python train.py --n_kv_head=1 --head_dim=32 --vocab_size=1024 --norm_place="pre" --rope_base=500000.0 --qk_norm=true --init_std_up=0.0353 --optimizer="adamw" --warmup_steps=273 --decay_fraction=0.908 --decay_shape="sqrt" --batch_tokens=16384 --doc_mask=true
Each number is 500 + 25 x the weight over its row's rms, rounded and kept within 0 to 999. Layers, rows and columns count from 0. Numbers have three digits each. The size before them is the row's rms in percent of the matrix's.

# layer 6 MLP gate, 192x160, rms 0.097, rows 124-181, columns 80-159
101:475538483438465546537502525502468519486506537496512531511500480490482487519506487492503487529501542521489509520450480504519532508530511503526504542532487524478524484503545489435507533516520491484495513514491529488487518509491513469449471513
094:428499423495482504482486464511467527501459490527515479479480559515468484543504507503509492437466470482498484532477522507530537480517458495484519510464503514527528504502498550471509494523509476532504490543489511443543463536529470525476509503
099:491477500500492505494518527516514528474546509530524465480482461491450520501531484459489515479477524502498486495516478505496493520525516510487462490505460465459444529486485526453430498514497499540487515504516501512464484437501433486528520453
106:499551508487499511488478475537487539505489509458492482496473530508471518501523466484513500516525543513481513478531496524461536534490531512506467500498488533492477487522541513535558526509486472479504484529507468505543513553478463491473492475
102:520462485535488478502521506502472498518572515501480502483500554480521462478506485483474532476468498502533518513521485487537481494493462545473525529516481518504485495526505517480516531465521514546504469527512511516479489457488527483511476439
105:460527515526520513528456490519525475471495528512468467542443483519530494542465531476548488502466509517468474546519521491516477550484479523510488486506522531494520482495482511478502513472552501489492522479501465458506501508478487494511475500
097:528479512486523500492526484525503475527517469485469450510506457501508482476565528542532498564483485507490476514526507517503499525499483473537492504501495510474498461476514534520509537456488426515472473512500472471516489512515481494507503524
110:486491496499508472463497501507508491488539492543458487455460506479520494505500529474507470519496490482494475531531465517524472482508468472464453533504493520523499482468510468496497539510497520498477486528467506477483496513551483528517565453
097:471500531566485470508459472500504541531490483516541517501466492451488528493497524478522517468492464497487507504462546508506513480493467460494474479528482478433459524481503478470482485516504515446485506509518563486546471474490522517497522538
099:510486519507536443525535515503494527472491499508530508523498450473499503500544479486483495559497487522498500479502516463489519470475503474527517478452526530530524491486541486554465498550475472527467515471512547528501493474550500474470481479
100:489513462473520514515520515485500464486484471484480559472456503489512488515502529477508482491502521480513476483534562496517514514515518490513494507551556513498489455526493520518485547525512541511507480526505481538496462533480491488474520490
104:467486498493507461528545532497468509484516472513491484534519482484524512506493481443476473489489512521510447474511509530491510528525514468482488501500508521459513504510511502515508577492477517491477450526501525488506447526499467472493448465
103:462490520465479522478473507506503518508493485509514462503507440501501470503522531504535475508510463526505502528450490534529503522491464509481488481479526484522509485506524494538520501508469479509508476510524503519566511549488543549478527506
101:498523522521519485507464542472452499484513501472516456539514528518477482539486549531509479495473536490483528497468477483488492518537504446506486511444500524474519471508505477509473508497463455448487525508499504464493446534492464454525458534
098:522512522530511492490490510530508458484478528577466510524495458446487531485519496492498470464513510608506498499478514501463496542516509498519505515529506534491500502505506443459508515517545474514494529528487481492475488452508514481518504475
096:434493461492501516493489527475483527517509446495481492492491481474484492500467480525536483490525496521463473498470479519512466504479500514494519475476566546516467494458524480486479463523483462486539479504515454430518507531506479516498464453
100:487490506456512470482518478503538539487546525474521501538532511529497500492517526482518496551510498495523470567520470516448496538459518484479511536557563528487450507523506528537525504524505541496504502545509497458514498496544505483478481496
102:465470499550531475464490459484503510529507508489506504473487551471484505516521494462547530495532514519528540452479483506492496516509485542506529483511490491507486511495503488448515510531527508478446476507464501527515562527514471480503482463
099:494516462509471496496448502511491511522503526494505491527479434478522526514503508528478517441493489490493505534515505477517486528459479511536482500525502501563533493518529465490530473527523459514494498497520507509474488524514487488511435518
106:469469502504507475532528474516465513491482480500498482506488480488497539483508462469505479523471488519509437494471508487511470491515418551492504522502548485491508496470466501513486509548518493494503509522496508485539525499481451487497515486
108:470519536498522512505504531511454471479455443480502503527502471477523485528514465491487496519461502483505467566436523488529502484521475484543528515521484500489469468511510477501488525514526493559509460506495486534494454523496425485509501492
095:547482515504503506510541466493493502476511490465488516501490464520462538497518528468499498506534487487536517549506489486498487533477534519514495503543478518500498532484476465537476501543512511482458543519495499472482474451538510451481534506
107:473479490505513455524493516512495523472471461523529507502526492492484543508511449483485492500494502551546481458448485510521504492501457531502476521498497534522433470490505462532485544526520457471489495479505518502500490498454492493541495481
097:465541503477479447461477524453458504482488488508506511455470497540530478525505539495482521526492491514544523494504516518502546497498508501507475529489521533496500476472536476478494514532473442515477505512476491476527520495457476477490485484
095:452501491503512505501498532548507529511496479523449502518507498506506509488470504431531486493544473488513540505498509501519520506500487470489478486532516492481443495488505507452489550542543493509499468487447447515522472492551464507495465507
104:520533527517500507521544518532480521460504492503486463462503535508475516486528466518486498520467515461507473511504489519499502507517514474521535525555474544477498497538468530515511494519483444528526463497511505501514472502523522432475506525
100:483526496492494491512540514541455505517463487557523539509555463495522525496515514466476533544502493489492499542488508552539533499535468518528489527457476506536469448472513506469508551498500458482474520503506485527486504452519468460502469490
104:465487465485496492477478525496528490523527456510477496481528494537525475522504479419489485463509465514515474503503500543483518467474520512515483500482529518508489505428498476518501533486519472483536496491493480472478476480495535482487421472
104:526518473489540505521532473499506518520448552523471511545515499494508506484514482498532479503520510551508469477495462512521502515465459516521480509517519494503508490485472518509541504524511429510470476538480473453498483513479514510473520478
094:500551494532489497510507489485431488517485491482487510499481482495530465530555432509501496510502493510470503473530542520499550485500524501472505551519512506513506465537531461500504493476512504504527462482469498494503530498484472505481517476
098:496493503537511429464484504502511507498494528533517485494488467503429523513513496492520512480472465489506486503537453448520521529481492490498527499470492491480454491479508498476475501491499502477440539499490571484544493473514478456496505473
104:532520573505486500514495524467494514471482501512568530448486524488526506484474542515470513491530526536526518497526483493532501484515506485481488544533477509515519532521466500513489540545512512521496551460478567487485494449528489515502540497
104:475525554503497483500528475545506471479486505487478517478545498483491521524521496511486501530498511519514533468492476503538490521496505537490490510499506487498501526483503522500456534517513485475465459511523527549518493506472414466504501500
099:488509455511519482494443505492489529517447475509506496468459486503491503502502545491523515491474464481540479490491517527445540515521505514471492497538540467525450492486508511524445516482555498455489497485491468496488510474504477536493502474
094:521520513462478468510533494506523509494486460530540527464463475495493512471477465459492480497481502568491526493515525504482534526456472502541474487514499468522481497473499498500507509512487536481464560492491471505501508506486519483503514492
098:451513515531483467502470497474525542503476471450499503477506511511502516508510499531506489447512502447472482474507487518454523495509478506471525513516503523517485477501565486507500524450539525441478508478481501465484506513481492489488491501
101:508488469507458551518466490518519489513512502516471536490517513493540491491531510461504513518521521503490517480478520478509565511497505541452488537503492496498494544508493455504524500542525491486500481516527488548468495554485496475488512494
101:525514511518499468492493510485547505518510482522545480491538492446499519468559478487486519509477452503521487484526515496489465526470477501507478501494579515534482502494553514518473499515531489535521513509511514518536456536472470514494539499
103:448502483472499492522505522489439521477487504500452484517503523462488473529506546485502460556471532496496475491508518551515486461510501490522512467513478536520524493494539517557498507522506488495482458534544467482487450472450495428534516525
098:492528486475492450509512499468489492494508480533519465500493525541516457519525479465519534480491521536494501521492502531538444545484528507500500499508499502489463514480474472463529536499507489490467520530496469488494468516480514481483510504
086:511506499489529487478486500497516519538460497499508528459527513488544469491513513524475475534510573525478516471545493519563492492522500526472456470526486510531583522460546493504488507526496485477507519494492455526515489513498488474522518499
098:521497505542448487483482453460501487457488475515508494507498511482510512494491505496490495523534505492531500545556529523497435508502504457486456509535516475495489436441507521522521491518489518471521462523514481541484488516496517468507494530
107:510533464523538493519505489514522494452436485550515537475436428530497478504498491494524533510493484494528527454479534469475532517489486456551534497460493502527505499459506448517484498534512489532502518501533466526495540520486490519461505472
105:505521489454456494480517491503502517485534510455518475475485498502473499501507495504469491493479526516498489560502484511529494511452493542506481505514470468498447491464489507471456505513478535493461496477514518467545464523512498525505476497
095:513518525507508527486499523503521510525510505478469495483490509467533487509497452496482470506521479513496562497496494518531510480483482474489489508512504559485530472514536472484559525502479487508449481476515507491502497525462468496455510460
099:533501579472474495502508541528451528493498540487500506494507468516500470515494504487510490511483545537501487525522556493524439488477514517494506491557516514481471518496483466482486489505527516506460510514512475475514491480497504513507532505
104:548477479484476480482535495500563497481479471497477490497502470479483479523516458502488483476518517495530492527496472496494495472469489488485472517511522461493486503496497501448519481442518504478493574524475493479522477507511524484512487499
094:481484489489523480507512508508529508486465494483468465525507473507500530510502469503488505545537550481494464487544533515493467509543518496498510526483516537465470474460484483514525531504518485463505491475514480517467479518470515492534477517
097:515512539515503509479497460554504554523520486526457512484488479485474481477508482452503523524491528504487537489459493490532490495500483546496499461508536494473500510509478496448470498495478511482480489528507528525495477487478545508489542479
100:474494508510532504508507522479505496463499524503464452447519455524482516472495501513536521517502496552509501525501523487514512455504495501502511502511494522538454433522469498496476521482482499501509509491488469537485474501423490446501523496
100:504531458501511507521491471497496435492493530513502508491467495506491495516497529504498498530548459511499499499533497482510468505541471493479503504449469508498518491478469512472519519526479536530499499532475539486461488477471522492507503450
102:469501478490537480494455522516523496525531505487471511488517503514479506467488480464509504465522572503506486489500504473504514465503435538501532512474470524511497479513489527512517524514518473510485494490460500510478426476491507478481488514
123:467512506508472479453525496490521498522460497553529521445442422484508508477524478512535500516514495544506487506505511508504505493518491516479477508538554492509524490503521480497498486482491455478501509510502511488516490496515427477493521471
093:514492522486497532484479523496527515504518463504512509500485466518498509500495508488485510526499496555517501496502458480486474479513465532506514487518490517462495496508462477482398482501481514481504544501470512498537473464491552550510497519
097:476501511487519523520517484485483497523504539540532463519498485463490495496497540531498499498476484512489511515457465477542493522505542490534497501496486501547488485449541515535505494515456501515481490521514524497554486438506511518574490478
099:485487520445512498490498540460492493516491501517454492513522483477523513498505463523496485582459494515505458491460464505469546517482438550519516546518480456510515545474493501493506506508504436543556487501501490503508507501458510482534464491
098:452495530540466534468537462481517476437502480550521524504476469533491498482485495478462489529501465522510487495518517473500561498485482476519481497506525517508482441510499505477516469517509490516494465501497538495472534473486472510513504496
104:545500530489443476456475496514481484474501476500496509517485441458505501516506535528491491537542527503538500506482494535540490514482486491446468512517505500476517474499511499496480497517518549502508532473511522517488484505490483496487481579
# layer 6 MLP up, 192x160, rms 0.0945, rows 124-181, columns 80-159
108:516498502525502453464483530508506527487500557543496460504494526485507511459518518504483513469514519489496503498533514520493495543464499528540473511488487521519500546513500490515481506498527510501477539492468491441523480508495519526534533469
100:482496463522485528494501466545485500494455495509486473538505518488467515491499477518515492484456498486490485519532536541507530483492426498494550527477513535499488472517517547481470550511471516522501495512474518479543485464555482530495510516
100:487489466529499496454469498496457501496484499497503466486469469494471475529458512493544473500485472462478506532510499515517522504527467492536441489496518515494531496516528500483507499507466510487524475508503505467506466500528523536487481518
101:532471491515512530494553512499509480482487510522474521462517437488465496470508528507542499530526477504511483519504481468480512519462470452497557535563518516523501509487479516472467539520508495525505485490502484508477521470541534485506515522
092:464532496486464492466476477490521470495525484527563531497474485474541512481485489528461527539501482534503514536535532537469515508491539510492506500485495462503535496490537528489444507514488525488514556527512523520504465530488487505500508473
105:463503482497492498497482480489512505478527483507497513479489517490524491497506501523452516505540500490497571493489506472481513507528515537458534533469467520453499512508484515459480453514482527531483539551459578494510518486476488515514505524
100:519523508500493522465501528483477518484452495483542507510501521501488485472472477459457525481557539479480523478487449467475516462497486524497495524484493523540488511564520473496500472512512536476512538511538550496496504475545520501563521531
113:493500495511514513484487519486511479481566478502485509455480511475505499507474513455489493529487490480517464517530477529474477498519440489460494540511492507501500515459504459513510529504530509459492492522486516495426479503526481540542547480
099:512529446462526518482548529539485466504483536467464508465531495536534503508517496523494497520517497513509498514543480462468504491497534518493532523472545522546525459499465508524546536519484505557469463500506446489482527538466497497483470487
099:469523489469484472491503523472505457523475524525585498467505488481523471493518496529473499490505518482472511522532477492474478482500488490496514483442443497509519502504514513515485513556497527515498519466489519484441498475477539541498532525
102:526535530509496506513541506508537432506542502496472494440495485535512495477521456485532480538500501507519514492519487497484536463505488495511503526524505558461537502510459497498506465569511527501501510527471499485453493497483550497485504502
099:500518488475517491469503472501517530456532486473512497496511523456481477530488494512445509487500526514512496501515475501552479495513510478432490488495487487483499531508506479429494500500503557511532500537496549518461485516455509469481523524
102:449491522450513477521459485509488508508474520497476498495533478467461493494476498525520459492516488453513531537521521453503532495511528470472510478492513515499483588529534501507509474523514499476531509504521515487525509493447490499498488487
098:508511512494496496465524506511468486528538516499533472524520480526470456511503492498523495528501538461466546506456483525520455482507496499479486489429503511518461515504537495450488480514457475501463513531510510501455488491494518481571480549
099:473493486472482491482479538481526536465501500498522524502481462523491463485518487510546524526545499469504533498484533506506529485508513556475471507513505498517550519484481501489500489513490504501491510488496522508496493518434480462480505540
103:495459506508498477500491458494519545472475475498456513577463525496488522501484495508503499485527555499488527504520517512493492546518491440529458505524509526497503477522535547474525468482506510500486495490515513496490500504459486525526505544
100:497526465511504491531445527491493507500508471554509523494507488448529484509474442513504529465526485488544505496498474501457536518477455498525540513506525500501469480530482526502482483488521485477481465497501491476571495516501491480494438493
105:519503499504509472531497525482502492516505484478529521476505452463517511519477525509513465509484478482530512493464493452479523498521516473548461534509516529502475464496492482447523484513522510473492520508537464539493524496483507495532492507
097:508521499491527532537565478499493505517488524526515516456473509508522494493479487475527490480533539500521511482481516534521531499539504493498467490510499480460511500533471511514478464500472439497476509468456473524508540528499496467477500485
101:479499501491536457485503497455519513492519510442516465499564547500453510507502469491488511501476489500545496519475537466542475463483513511506517460441479487527507493489502510504468473531506519502496515468531528522536508498496495510495522469
102:559512440462544483542526503488501488511493516480459530509475493501488496486522573533507499546508527524547478503523537477520493511486507461469511493489525521525478505549540477526483482512516487518539510505487520500504487444483518506478455501
097:505464522477490540491515493473536539521532514488463520525541486555476518472499496537503506476515510513522480522553484452499479514478523505521477520491533525514480524486480511474495483561472509442471496543497515504521500459484472477506543528
103:497554513491513510527480478482487480487455510520532501477454487534508535488474500494530503500445527472502538485490492485479471527483510538525509508506548478556537493445501468468504536474493518482537512558518492518472549518466512522485523519
095:513507497472467472478518493437549510465481500502518478471510567536472483522485545476479498536512462481535504493545526511484527490482511491509513522515486524476504488497527515526462506502479493507486511497492446492451537470480489461522509513
096:477492473512466485472498498504475513478496518491485501487473489458472537518520534530535502499495505541489496509489506508471476530506482522465488488543521559555519526495518514539538469504513503455484463531558518526514559489456481509479511496
104:483516510464507490520496521487501526493511502543495490435496525525504494524492486465453529523513506524496490500470530489523507466534479472496502490483479486518516483516490516501507531515501534492532469484522522519514508531509528498515533489
096:485516467481494510519504464513475459538515506534567553513479497507502426488474537520503525511500473459480442513508512513524503500512501550492489495482533455520474494496452489483559548474444482520515496471516479466464468524531483514480523491
101:490497500490516508488488508511518462532532539460474490510497465468508475504509512494450491549473504542502512520540510498497486522500471521472489501543493513512520538518464539495467512495483516507487493478513512473505479390507505503500527521
102:481526524505469501494484467502486472498477470572530485470479476525506521495448540480462522513513474508501475515544481468468518483523498512478475504506491509457500501493552445499496507498486502497533542489517501450546498516529478500533510508
100:533479477471516524502497491539509532451499494506493511490539504508498573447479538489516515476488486525549469508475468522496492546500501525479484451482520531488502519481489517501512518544480492504452496507526471475497487469522499470479514499
095:525531541488509472492456420492498481496525475503530488514495469496464475489495527483458498465530504494469491503531548479479485525458447496539480513506448528468542518496487469514489515502441499501493512486512523485481474469486532539487506513
105:446491459537502506455477463485480486516465552437492468489522480499529506510543501523478507460497503476521507512496482493519502499485500504518530485476455508525502483538502476497471517494482502495461542480476474525481516515490494513458446500
100:483502531505550484525508501493511461514510476513493503469543516500503496474489534524494483521479522554510496481511462461490482488508508471545523495504513489472452480528504519494465506498455470510523468487540510537527497515508470482494508466
106:486470509459496501429493516476505524480485521471449527533471486542523494504498502473508483504504490466497481509513490491508523487531527479519481517501530543447549471506552474517520511476458503535484529514472504526503513591533475511510497504
094:554501513510503496519536459480500501467511470510576501480471474521528534463483462524492484500491510506499510458511523493467509482491484505487519486499476461513505513453475514512532466467504542480498519442492514483463447480492525508490481519
101:457485546544462445487458524478487533518511506495512491485495495503514505516496480552541488481534516485467491474484490513485471446525542503530487526520493485472467524519522523489542495487538498476536542474473502454439484511499519528530458485
100:427499534466525491523462504481486523472488516527528526530497460522553463513507506495462511514488458517483533501518484487523482467502453469473469491546479476454488512490513475513446447501504466556517539520539472496486508483514498497502490475
101:517519500498523451540525501488446466472489467499505475449465516506465493528510499474506518521546505488483484486494489496481531481487474486548553502459550531488489516518473515493517480520490505534513469475493469472487506519477492459486467467
107:524490478470556471485493544487496413488514542512511484457495502502508478503507534533499499495486526499482513466526529491497498503511492524510463515519505493488547510500502498507506504515502521442525532525461523544520494510495502526495467465
097:537494499463537491464553502452520470515481509465458455498550524504488479496482468470539497514472514466520450467489460493519480486459534500497515502508469500479493508490485521524508515474523505542494483479502438494479476484504519456504461503
092:525509508517504500499555438511471490483526459503464482484504497485436521507515467450518515468472467468521485537500489527461509506457522481503518510454476512490444462502494520499504483458483517510493502482489517474524505495524481463496505461
097:472497506464503510505462489526511517558506495529471504485515549440509521484498487491510501538491504502460522512485448489492517490505526540536466537507519486485487561497509495474479512454510509500500516517489468512474517509468487531518496500
099:507495492542464490466481498518470504526506497452481465520518534496526537506518547488476523493563480489462460517505511457545497503467514505491513521529474515484461483506482496476500528473471493486466469469517521563510498549495497465581516516
102:510463481523516504488501533468493534462514528446537446502533531484469479467470495474506509462486498516519529526462524498476510524511526485480517448549498506514476496497500484510494537499491496458490545494498507498544429524513481508487477471
092:501521479492528536503525505482525494520520497491458473549478491526533473491487474516497478516503471506460558501510476501505499464517492456495489499506533498467516490477487458510512496454492506511458469451520490465502478539458485534470502469
095:513494439473490502555555506509480500505505473515507477547510541540445502495518530475519552518492456480515530506453470506507502495476498507572505489508522519479505475492480509469465514505538498487524518508552516489458462456504501494495491502
103:502530526515495546507477475478511477513535476515481471494489546493465522503464506494470500504489485502464486486501524509494492485529460500514502480457459511490514490510507506511440524539469543548511507494514500503496510508521500534527522506
092:500489515506487485523522540542470470511535510538463506484502486501539513505492519522515492490479470517497518496529469480508493519467494506530534495519490514511494478515506524493475492505530506522475496503508481458496470506525479491452512473
105:498478486509511504536423515482464496503463545513510511468508537526525480500500506493515522506489514456507512534476494536515501506484543502465526530517435503460460522499481492503469465510482500471495459488525493555519519499537497477493535521
099:514542512484495472490504489503514463513527496478525495514473513491479494527499535533519500483542483495477523517442474495469482509509537522482448501507502491525478546445504476527517507483483511434537474497507501484494448534519533488512498452
099:513508464520493499462522498505517519499481531497510470457453532524490498481462508509489513504525498470536477511452490494511498536540505509483543525494505514498541481474482482521545477523468522529474496476494541478475456514516521458515474494
101:512500547492525507566550507534501497518499533514517550476460530497511494492500503500470467496530518524521496519463496480478534459504500505509515516537497559497524488488515482505564523521514475498447480485517511477489496491526550453478473500
113:471479507507450512499529508504511478510478518520509515475461468508475501487508474484524479530512473509500454507531488501482465495509487537507530494507515482506524485528513493542487487458490501495540489489532485479491534479524490488509509501
099:514517560503499500573548531507482470485519483493538465513489452507527491533542514511460482449447481510505496501520497476509521527501525467482498480484453538487527496513526469514519504532505498486500515509498529472468530506536488496511569482
094:480523531507489565550511552501470482479530483513555439487483504464492502477522470435474519518507489504509517482497495447501477526503489519506520516520497503442514485476528528513497501494510532516511473523518472468502458494521508516535459525
102:488492501509471475527509504528486532486485495509469494506496510495502539460518473497520513494523501564504511464505520530568460488526495506507526503517476542519499529523501497501490508553545508467504493512509520542533516493472512499494475527
094:541486512509535448490483486502493505523449470454462496530530502483492520531481481509534543471514513503519513487464500542493490503493528478482509476501471526524544508447512466467512522500500522494478528531486474547529491503489492441485488534
104:528508511510517481490502545506506546505513502521482474510487511524503510484502496470508528473506507528487505480491504495497509493521505571487504489524487510514501527495507531489543512484487482506502496536480484459498502522485509517536516484
# layer 6 MLP down (transposed), 192x160, rms 0.0903, rows 124-180, columns 80-159
108:505494499454490507498495510477526473493543483510547538522461484527523490476511516508529530511493485520518466523502470472479519498521525503523487530521523514513518523486500502474496527511507456531534521541467515464460512500474505485503502495
100:529493504510519516474524520528482498492486480509468513503533492555508479411488461502504548549466518545500481486494456459461542522482474484489478525513537534483512502501480536450505489511507513512501520515444478472473475521513522525506498525
103:528512482520507486501480507516527465489515526485488464493528493499524530444476501502503494505517520484448505475467505503527514474478490531504543458507538520464489466468486506511544470530516517512497538536523470535536506500485478491521500528
099:503500510489551461518489461530498480500459535503498502455498458513496486466525469495512502459513533494493445509502476553520526521505514532473483493464474522510474549513522496512481517541478466485542499499500465532494482462534499479534478478
097:525489472528497452502535461530512487485523470474498527501489460492506457539524505492481459487475483504519499485509493486506561506536502492491508517500475549469486505519531515501499513495505510481503511576498450476483512524522505474488533492
107:472483495540527488536521479517469518500510553521483479511498472438479513533450512474521448541515502523482513518505487495500473536515477453489490490464498423481489492495481481495479501476507474497464521504501469483504468527489480499464491491
098:527510518485514501512477530538498511493497526472485521496486528514517494502499544469481520464476517512482508482541546511503521519480507483497470508493505508531515500516504478473527516513483524483470506511539503467481498484504475513522477502
108:523513509476512544498451512462497482507526474521469531491511497518496456481485538493512499493459446524501456491528496503471460516503495490496480478489493497520491537468513475501484505500530468486453469488520443533459482483501542539534526502
094:506471533490511548498449537472489539511517480497543518501476527432479513510481485513449491488527526504543515493476517535507516521521485497509496513504494508466499452482495490454468486500483528482463495512511521537555489466467548511515485503
102:505464440515530472465543512483532495517500535501504531504485470561490445522494508486468520487516511512496555507497480512520449506484512505502528451506472511515507477503520521478484456542461505480487544506504504481508513508514520508492493497
101:482495454499504501515500532454517489501439515525473534487511460497507487509521517508471492496498482487433472512512535493519447508501455552490495540483508481492490534536532484490519520488461497509511514474511475523537513501524497444500536506
099:489470486513476507494493514507473510519504491472444472491520500500475490567507472527473528504515531468471505522499504498561521481463552502530503483498499532447501511520489467514519515507444462515481507535534525532525509537531468529519462494
103:496475496498488545525511513496506531481482516481499526501529536494517517475490521543516399498510564500528527503503482508525491510503496488489486530463504525518460509499481479505470487479502520516497491525482465467506488519508545528516512527
100:497509501553510486486500495497477491485465519511501498498498481523475489578452548541512514486469477525458476478521453510462445486538546488514531457496524533466465521478493518502482454472475492526487470500555485500487474502502503484528502471
099:510531548525521532510496516560525475501490535517505499471476481478542512464497470480485500471516529562506488487541478503522483489487478514508510558507537508445479458503447505421508486513505500481489489517453498487486471444523511500506525502
101:454519522490486492504460488500496513489502470515547513505491514466494489444521491545493501533504544489530474519491536503461482500534503500493453515517470514472530516523507521494476510536461488492535439493436510474463523517469501474528524505
102:516462474510518521497476495542511525497475481532470482492484548542511495519519501473471508483538483447477539438514508512520497506513536470500472438487487492503507493484525494467490518481482520473489510540530486478512461483502499486514451478
108:505481473484502511523531504482514496488515494508552532500519537493516498486474546516462549498484476527494516494522515480491487513534484462520515561526477513485476509547520471474521537518531466460515513483464471506465501501465497503501514514
098:496488495520446529500531484477492513486506484514512483508509502500507521466497550488494484465533498504504481496497518492449457486459511496505524495481534501496514523507517460485527510542526521506494531510520504536465513496518474501446521546
100:509490546503569513460487478482526490483501496521493495493503496501497519568523538486477449442504536476500487497491501528503535498514534514510520491439461497502461492495497494434490537519477518474471515498472507487486467527490510522526528506
101:475489538527483492533489524508510494470530530507532504547514482510510476534507514493529479535496509516484491464537478499495526459543437518478508479525529504502505487469515479461475524513526537476482470512439501502520475508454475483551532453
095:467483527538525530544517469508480477506558506490544495474475502479492495541492519519514493451499472502425475484517510509493506493525468510490511436466469475463493479497511498520514534523497514502483499516549493498488479526496482511469488477
104:464476488477462515501518523531484490477504518496499486470505473570529496504480479499485485506492511447502494485514482508497557458478506488474432491467505505497503504485454485479532494544524521513458498487490500495453562547509527499500492559
098:537470530490497542508534476515503485512517488489525501549538493481469514569491498510498481483498488471482520494500500451484471510489544536533486485526493476543492522505480505522487530475523524485536478500535491518481473513512497500510550531
099:502467473578484518469515507524526488522473490516473510528509517503523479522514520517548494464498501494517463476440473536513492517480488514488488524502517574519521505473511501477551520481510499467522522498514517502496476523491489525522470471
100:497517472566535449482527550515520526481484517517526496509507521555464491518528547529478493466455493491514515445536520476501511483491451495525527554457535499491456516461501514498512530489483494499521509506538505511486462488498452488505511539
096:510494502474468529491477502465519499464502505461493502509446504483482515566451520490513478490480461492518483469453485492499498524492553511474538519519489483500469506512488538535501488495468513505497491509578522444529476506503503525483518491
101:480490483478499544555503488524528518501494451568538501482523543492477524516523468520482521492527480469452540488481486516480516474499505486458527512488497504473483469504510479475488494473551460544535445476512472483477547492488470525488464508
101:510516501473519508517489517549455458495501523530466512531505492456479478456477496506496492444497492498463493495482539543498515495490483490477528523507490511490500472483496536488533503483508515470474465498541544478539494550508514467474490498
103:488545471522487510510535493499505487538486463487476522497469501499499472477506485509519481539534521508503506480521497514484526474503521544459472527517503516499480437514532499481511474469470478468500486487484515509528537476478457506526495472
096:517510481502483540483500487504503488484490560472480480525507482494471445536510492453467532502542443481440506502494475505481485495533487505528489490498503484509513478513514482523503487500496476504488479510546453522502495508498536503446513509
107:529505516510503489484455472459477484476542515475488496470511499486462525503527514528488451499498554506460468487470507458488538474504512464526469501497516581482543449528467499471484479533546504514503552508488499502471505518487507488476463527
101:539481463533500494490503525475509520512504532522485495510540508547479506464451483482468527497521464540500478530501510490494505426511513510533473519504503528499524481537496507508482479467489508511528513532456486466487508501527501525506504497
105:522547508517499487504519499482470522493542471500479514463498467524494482504564482503516480475444473492484485507516494445459528510512464476462475492541563505497505486454499531481499505500508474523533534504524445522525486492533519521532534479
094:502507514483528538500540506488490477498495553483473520519494489517498533521521530529501460481494491494502488532487485492501529494463508531508522465475518461523492502518495528521486470549496505543493466448471527503468493469491475519532476496
098:513527507486517500514469531501485441466489513511472476515472510559513520479496487519504544443508488555483503553509473462440506518497529537519493511498529506506534492527447493455520482488527541463473526500515473514484493504485509489498515506
101:504525512491508486511503486474453537445530499482467504484463499536550518475524502520531458482490497524477531482473444504491527495456507560479533549496525513467515523492501500508514471499502471487465500502536512515508505484488527487538469481
099:493467555514475468536503502464499495490484514498462506482504485502535463487491524519497489484461534493490498511482487534516493499474528506455462503515515489467529487491508517530501506512479485503485442472533525494451511492519531483560481527
106:478507526484491511513491489466545523528488520477499519480507489463495497492473531520520465525491527503517501486546580530489491497506467502498491475516487528491471470526516508494482498499522486516506476509477517453526506501493514527559475491
099:519509497492483560498518512492537493454508487464461504504461482527477520490493539528492482488509523460487467500532498461493486519497503487483538495490496508463503453489513495530518430489494464521523517490487500559525487490519519460562537499
093:488563490501507445494516454518470508459512473470501477508510531467507498478499485463514498469479490472549513533517505523472510499483500500476507518532507487486487455472526505510489478487503460521489496486487527498500536489460499466478540448
098:515501497536516466511509503539488518457522526467478516535470524513477472506486520493529505486499486501511510458481483511503514510473499527547485483510454497484519508480550463478476484498527461513461518489519508464471512510545511493515505499
102:505496531517498504518547479488516490535551507475504537473537526524485500492537459514514469524486538493503489551523453519441454493502502478500472503540542573490518532482547497505460518513503495482500514553488481464462515479516500520530502522
101:501470551518523515475493498540552480515539516496486495509539494496480517513500492468533449458500494548521488487466534496521510454487492487517551463508524528496497525496515566491509445484502474514506460481490520502489483487484491517560491531
098:461489469491525464516498495491528540500492491510476493506511509539498523549505536513492508475471489497487492531529516491528455525494527496519518508492493463474500536505480537532476495491492503535496448486557503461465521470512542496485482520
098:503482488551497493516477520553561530487474498471527483528471475538509485449492477515497468460492567495464511514449476501535487516529488489512476498494499580505501468519516533477513474489508514442472523501476515529517550518478513482532471509
096:495529501513503487517501510538528504532532481506464518479486508484556548518507489472508532536497465467567518549482452485499504535510494523489480507509508536518511490488460500518487531469500450487495460480489517500508544483506502494461513527
090:484499521501526527514497480483471552477462511500465498518500513512533509492462528475472481507491515496486528503501478490511512534538493503542434515515542490567529504527539497457503514555504464482484521514472476511500522458512509481450477475
101:463528526500492484504487458469464525498504490557512512445513496503484501469494480524468508501469513523505483487545470518487488439499505503432480525453506472518507466488494512530444511463512468535527468506492483540467522519492489501496552502
102:520467471492485503487501509490491498495543505490496466452526492474482526509452464479519582477515511519546462462488473527525493514497485527540519481523505448479526496509489463496470481512492528497458528502495548526507506517501490514495506474
097:507514484522507460515528503517505510492509469482453478502496475509523519491515482510510490476530498479533556520504508482528519527479493449516481550534553548461516490547479533497523503440520519521517538493508506488458496507531513529455499511
101:514497484483471551522534533478540523524498525537497485517490512512473513477498510491486425491488510508493496545497497515472502512519500491529511451499508481482495552499501522482485500496509520489456464504497511527513442534475529526518498516
114:483508512519479546539538485497486486502498510482496478484525479481492488513493465515519475551493443516467515514448497527472478488520469516522494497495495483507506496539474498507491503485476488525562497475508458541513503489519524479482490502
095:491496526499512521501501532528506486478527481500492469482466485497492484473502464521466493491483491464496476521543460471438496515494472475511451529465488505511499487487497432520484516507505477490529543519483496546492482515495500480517500529
098:501573495507515513501487520530482504506505483497505504502527521511514484508517527461477558458530513479490491482517504505513505468471491516504489458488528522527536491488508522483531489482488450495507477514509484525501492466487464515499465477
103:458499507482505528466489539496493473474486536541481498522528479493506486434500490510497527512507500513480503509505459478546518493500508511505518517488512530476495503509509519537469504495494515485480496522498480502500516500480548473551457498
095:484522485522495502514482486535501531505486490510451490486567507511495505478477468510490456477477548541452463508501498514496523476453500511451527517491522509483482513476549478472527476533517522500515480532470475534439487471505538475520519503